{"n_layer": 9, "vocab_size": 8192, "norm": "rmsnorm", "rope_fraction": 1.0, "qk_norm": true, "attn_scale": 0.125, "bias": "none", "tie_embeddings": false, "init": "uniform", "init_std_o": 0.0, "lr": 0.00587, "beta1": 0.95, "lr_head": 0.00348, "doc_mask": true, "train_tokens": 665700000}
Each number is 50 + 15 x the weight over the matrix's rms, rounded and kept within 0 to 99. Layers, rows and columns count from 0.

# up: layer 4 MLP up, 1344x512, rms 0.0854, rows 4-7, columns 256-511
# down: layer 4 MLP down (transposed), 1344x512, rms 0.0503, rows 4-7, columns 256-511
# gate: layer 4 MLP gate, 1344x512, rms 0.0793, rows 5-8, columns 256-511
up4:43 50 53 85 45 37 47 43 51 72 54 69 47 59 66 50 63 49 91 40 36 40 32 56 52 61 59 56 30 40 47 57 45 35 63 54 41 43 47 52 77 48 71 53 67 61 55 27 52 74 73 62 27 36 60 45 55 38 35 51 45 80 50 55 50 46 44 54 54 40 13 48 70 42 42 41 22 55 55 56 44 42 42 44 73 68 41 55 77 41 56 40 48 52 53 44 50 19 45 67 57 78 77 51 26 73 67 45 74 56 50 53 45 16 41 54 35 56 22 65 60 17 47 60 66 62 65 69 15 68 69 65 66 33 54 39 72 42 26 54 48 56 71 55 69 22 36 71 55 36 62 33 55 81 45 41 49 42 29 56 64 65 48 64 52 57 36 53 63 17 33 46 64 56 26 51 33 75 57 45 33 54 44 43 29 64 38 56 54 34 33 55 58 16 64 55 38 66 56 55 20 44 11 74 69 59 52 27 61 42 67 32 44 58 60 37 74 64 73 25 44 65 45 53 41 54 13 54 70 31 43 36 59 49 42 35 34 57 57 49 33 72 45 27 42 20 52 29 23 79 25 91 48 56 34 63
down4:42 63 48 42 03 64 64 46 52 41 42 24 61 55 56 52 71 55 60 35 45 52 58 56 35 59 55 25 67 69 44 80 55 46 59 45 48 47 27 24 59 60 73 61 65 57 43 45 50 41 31 29 31 52 70 52 29 26 49 51 52 65 43 34 37 41 27 28 40 49 35 27 62 37 63 42 52 24 33 32 42 63 29 36 78 55 59 51 30 24 31 77 22 50 38 52 42 21 39 24 61 65 29 31 32 71 36 31 52 42 33 53 77 64 42 57 43 39 49 22 58 48 60 34 76 22 40 86 62 44 32 65 89 55 49 28 39 74 40 67 29 47 39 58 57 43 56 54 48 54 77 29 52 41 70 44 62 67 30 42 53 55 57 44 46 50 57 70 37 33 57 45 32 62 60 79 69 36 65 40 43 48 41 54 72 52 75 35 31 32 36 65 83 36 64 45 30 24 58 51 35 46 34 75 80 56 44 43 60 62 45 56 41 51 47 53 82 73 51 35 50 65 19 43 41 54 47 54 44 63 44 61 38 69 35 46 43 28 69 50 45 67 45 45 54 30 64 52 64 41 36 57 46 40 27 64
gate5:47 46 31 37 38 87 66 60 73 48 42 60 56 21 46 49 37 43 36 17 44 59 61 50 51 40 55 50 35 61 38 51 36 41 40 17 56 26 51 41 28 71 78 59 48 85 51 05 47 36 44 64 68 38 52 73 63 16 64 29 44 51 55 71 54 68 58 39 63 42 37 49 41 59 37 48 34 27 45 44 51 54 51 32 59 34 38 51 38 54 65 72 68 49 13 68 77 54 26 59 76 65 41 29 62 72 72 69 70 56 65 32 66 40 42 23 70 59 64 56 59 31 29 61 70 35 29 41 61 39 58 57 55 31 55 58 51 65 71 48 60 55 63 68 45 74 70 67 07 31 39 45 48 23 73 62 44 48 29 36 54 27 56 21 80 71 73 66 55 48 46 53 33 35 15 53 40 51 51 41 64 43 65 66 55 62 54 36 48 60 56 39 72 56 65 63 45 23 47 52 41 69 56 60 77 62 24 47 52 77 55 59 41 52 40 49 64 58 71 46 57 47 68 50 57 72 52 35 51 54 52 70 29 41 35 51 38 44 12 73 35 44 23 54 24 49 49 28 61 25 73 79 44 41 47 51
up5:49 64 96 31 81 26 49 50 42 59 31 53 43 58 61 65 43 62 33 71 31 67 73 33 46 49 46 53 33 50 36 75 63 46 59 47 58 85 41 34 31 41 33 26 71 66 40 71 25 76 75 35 39 65 48 13 41 89 55 73 33 41 51 59 36 37 58 62 40 50 60 39 38 20 57 22 45 43 63 36 46 42 39 61 73 54 79 85 50 40 39 41 59 57 52 44 60 70 57 41 44 48 27 53 22 25 25 34 36 52 38 55 77 65 24 77 58 16 59 68 47 55 68 65 35 43 26 37 59 53 62 43 42 64 00 66 63 20 46 36 33 47 48 38 76 51 44 65 95 58 28 51 51 68 58 61 49 44 78 43 45 73 41 37 29 17 57 38 30 42 52 28 57 37 64 59 43 34 54 56 57 47 60 41 71 37 38 48 24 75 81 50 70 49 72 40 65 69 54 64 49 67 55 41 33 30 78 39 38 27 43 55 47 59 48 48 39 53 01 63 27 32 58 24 74 48 58 50 29 38 26 44 56 41 40 37 44 58 34 26 48 55 63 37 55 33 37 35 54 46 57 34 33 70 67 66
down5:58 29 39 50 35 39 58 37 47 38 51 65 60 66 46 22 20 54 50 61 46 52 44 64 52 80 33 34 35 67 65 93 38 39 42 70 40 20 31 60 71 77 48 59 50 76 59 53 72 64 43 77 43 36 23 59 70 59 58 74 36 55 50 63 83 76 61 67 38 47 42 71 51 69 51 76 82 46 80 50 80 60 57 45 43 58 33 27 41 35 41 43 44 75 42 54 59 33 37 44 67 40 61 55 64 83 67 32 61 35 36 60 36 47 49 68 53 28 45 22 76 65 18 46 12 74 35 64 35 51 39 41 66 33 43 68 58 37 51 47 33 54 48 49 58 27 15 49 60 54 50 40 68 33 48 56 38 56 52 51 49 58 33 41 47 30 37 57 27 38 73 59 25 43 36 47 42 62 47 32 64 56 12 54 63 43 60 44 40 37 64 60 41 39 42 30 41 21 35 85 30 42 35 37 56 72 38 37 56 40 62 50 62 74 67 33 43 66 69 59 52 67 27 41 59 52 33 25 32 63 04 47 35 41 72 51 61 40 71 60 61 54 39 35 27 42 23 55 55 40 44 62 61 61 63 57
gate6:70 60 62 42 50 32 49 68 38 59 48 82 52 55 42 78 38 54 65 44 29 50 73 62 50 58 45 51 68 58 55 32 28 48 36 73 36 36 31 69 83 60 47 47 63 34 77 53 32 65 53 26 37 57 74 63 65 48 30 60 53 39 42 56 42 51 57 38 48 48 44 33 34 35 63 47 36 28 35 30 60 75 57 78 58 58 77 69 46 53 45 28 29 39 51 41 36 74 58 36 55 58 78 42 31 45 49 57 64 50 25 37 53 42 86 45 41 66 58 42 87 55 57 46 68 43 26 20 60 56 52 38 52 42 63 51 47 34 37 46 59 58 38 26 70 61 56 42 50 36 36 56 35 37 32 40 31 74 38 74 64 14 52 51 71 42 60 08 43 45 78 38 72 58 32 58 52 36 38 36 65 36 53 66 30 41 52 33 41 49 38 53 69 63 67 67 24 38 51 63 70 52 68 48 51 29 44 34 46 60 40 40 37 42 46 51 36 49 44 47 26 50 27 64 64 49 48 65 45 69 33 35 63 52 23 38 42 38 62 54 32 46 38 71 55 27 60 76 51 64 34 70 48 54 57 36
up6:52 45 58 43 36 64 56 65 36 49 50 65 49 51 36 34 69 61 70 41 38 70 42 50 43 47 48 44 64 33 61 59 28 47 41 69 49 31 48 38 69 31 48 47 69 46 60 87 45 60 35 53 23 27 55 51 40 71 48 38 21 47 42 62 44 53 40 81 64 79 71 87 89 20 46 49 59 36 68 92 50 50 71 59 72 65 41 48 49 60 74 42 36 62 45 60 56 54 56 38 49 40 52 53 51 62 58 49 39 26 49 49 61 42 50 80 69 54 25 27 34 89 54 20 40 52 52 77 27 48 58 60 49 38 59 42 54 76 46 95 95 38 90 43 65 37 14 63 28 80 52 45 69 64 80 49 58 41 39 54 51 44 32 46 66 56 41 39 72 32 60 52 60 63 38 54 45 17 51 43 81 49 85 58 68 51 51 45 54 50 70 60 50 74 65 57 59 50 52 62 34 60 62 58 57 40 71 45 41 36 65 51 35 41 48 46 50 68 47 76 48 35 45 63 64 45 47 28 63 48 46 61 60 35 45 44 45 63 65 46 44 59 53 63 61 27 26 81 44 42 65 67 44 52 68 62
down6:53 27 59 36 42 50 61 42 65 49 77 43 45 71 56 42 67 31 58 29 69 44 37 54 03 39 27 58 67 47 52 66 29 30 46 53 34 51 72 79 47 74 45 60 58 44 48 58 68 45 43 55 47 64 79 60 50 68 52 83 32 50 78 22 47 59 51 53 62 51 51 71 72 32 29 33 78 35 28 57 43 15 50 46 66 75 62 62 57 50 52 32 40 27 46 56 44 66 57 45 79 57 46 39 30 83 64 36 57 66 61 62 52 56 14 47 68 75 53 55 13 48 47 62 56 67 46 51 63 50 51 37 28 45 24 68 63 59 15 54 48 38 59 57 48 32 55 32 31 83 42 58 71 68 31 84 59 37 83 42 23 29 65 69 40 47 65 71 45 76 49 66 58 39 43 48 30 40 30 53 37 35 49 61 39 64 37 57 51 57 70 61 63 53 33 69 40 69 53 57 35 52 45 48 57 57 59 41 34 34 59 58 34 42 54 56 29 46 59 24 39 40 57 19 49 42 57 53 19 22 64 68 57 51 86 38 66 48 63 49 66 42 34 62 57 60 44 60 51 43 47 49 51 64 55 24
gate7:39 44 64 39 60 51 70 65 42 67 27 59 77 43 27 57 48 75 39 43 65 32 31 38 64 56 55 36 65 37 50 46 68 46 61 69 37 58 43 10 09 56 30 59 54 41 41 66 70 24 50 41 57 33 62 34 75 65 57 59 37 49 49 41 42 43 41 62 56 32 51 78 44 51 54 47 37 52 57 57 50 33 72 68 43 57 66 79 70 32 45 72 46 39 53 16 55 57 60 37 41 59 43 18 51 56 36 78 66 58 34 79 53 34 41 42 42 40 39 42 34 53 52 37 35 48 31 77 33 25 78 56 50 68 54 80 35 48 51 15 33 30 54 75 78 53 21 72 47 38 54 54 39 71 33 37 58 57 37 30 71 37 69 56 26 43 67 39 56 89 54 70 15 36 53 46 58 68 55 48 62 51 57 51 40 61 38 42 62 62 54 51 72 29 52 52 58 68 49 33 29 42 36 56 60 37 67 27 46 55 70 22 44 82 65 32 44 31 46 49 55 39 60 44 56 58 47 77 51 27 29 60 58 36 71 43 53 70 72 60 75 43 67 51 56 70 36 46 38 58 52 80 36 49 23 53
up7:75 43 36 96 46 60 73 40 55 42 17 56 45 75 50 46 74 28 56 28 40 30 58 36 51 55 43 41 43 55 64 52 07 19 44 64 59 48 51 59 51 61 59 63 57 50 34 55 30 44 39 46 55 61 50 76 40 66 65 60 58 72 40 66 51 54 62 37 37 52 31 37 49 48 42 51 42 52 35 46 51 55 38 16 55 33 36 47 21 74 38 31 64 70 46 54 60 26 66 61 47 56 59 64 54 53 18 51 07 55 50 50 34 45 33 60 60 38 61 45 38 69 45 74 52 40 60 20 48 48 56 67 93 70 43 16 58 73 40 86 66 59 55 30 45 34 44 43 48 47 40 53 27 20 82 65 39 21 46 38 54 31 62 32 64 67 40 60 41 41 41 34 63 63 62 63 37 66 57 63 58 22 54 60 19 27 55 74 54 63 43 58 37 51 39 60 46 19 56 45 64 35 56 52 68 39 46 51 47 32 37 34 34 26 35 63 60 51 51 39 40 63 33 54 52 41 39 42 65 77 47 48 38 65 36 57 29 72 48 35 39 48 34 47 55 42 54 67 52 57 29 75 36 57 47 50
down7:58 41 36 44 36 62 49 46 54 44 39 50 69 52 43 54 33 62 40 41 45 27 63 46 33 58 51 77 67 48 66 37 61 51 74 65 63 52 65 32 65 25 52 48 35 44 58 61 49 73 55 51 37 50 52 63 74 31 41 50 24 68 58 29 30 27 54 61 47 62 35 40 58 52 26 28 32 51 71 40 74 45 47 20 76 56 53 39 74 53 32 21 58 30 62 57 58 42 47 63 56 90 16 68 71 61 32 43 58 36 56 48 53 31 47 62 44 64 66 76 68 15 75 47 55 58 66 57 51 39 40 61 39 62 52 31 33 42 45 47 66 61 32 37 70 72 34 43 52 49 49 34 76 50 35 63 39 41 41 58 24 48 54 41 55 53 64 49 53 63 22 47 59 49 38 81 35 31 55 61 28 54 45 60 64 48 52 36 23 55 48 57 28 34 48 69 95 57 34 26 47 58 69 18 30 40 41 58 66 62 47 56 35 34 42 24 56 56 32 88 37 53 37 48 37 26 59 51 61 47 57 37 40 62 40 60 35 47 38 43 72 75 34 33 48 07 73 59 51 54 47 02 62 47 72 54
gate8:64 15 68 44 43 49 75 38 60 84 12 60 36 69 32 50 54 35 30 39 73 49 43 66 61 53 50 62 36 59 44 72 46 62 19 12 49 61 50 43 32 51 44 33 43 60 49 38 36 23 68 52 67 58 60 57 24 55 45 58 50 48 27 60 60 33 55 39 36 38 28 68 48 51 61 78 57 36 51 37 58 53 32 29 39 63 47 44 48 38 34 26 48 49 33 62 39 56 38 50 52 53 72 35 56 64 61 41 48 75 36 66 54 30 34 58 71 36 56 70 37 81 52 56 65 40 45 55 59 38 39 45 72 41 64 38 62 49 53 63 53 62 54 60 67 47 72 65 43 52 75 66 44 85 49 53 58 58 33 60 64 66 57 40 40 53 63 24 53 55 79 33 64 36 60 33 44 79 47 30 54 56 43 65 48 47 64 74 37 63 32 48 29 65 58 46 53 43 47 43 64 66 68 42 48 62 48 31 50 58 53 47 56 56 30 56 07 55 36 39 27 39 30 37 36 43 99 28 55 34 46 29 65 57 31 29 54 41 32 62 19 53 45 57 30 46 38 75 65 63 48 29 37 38 14 51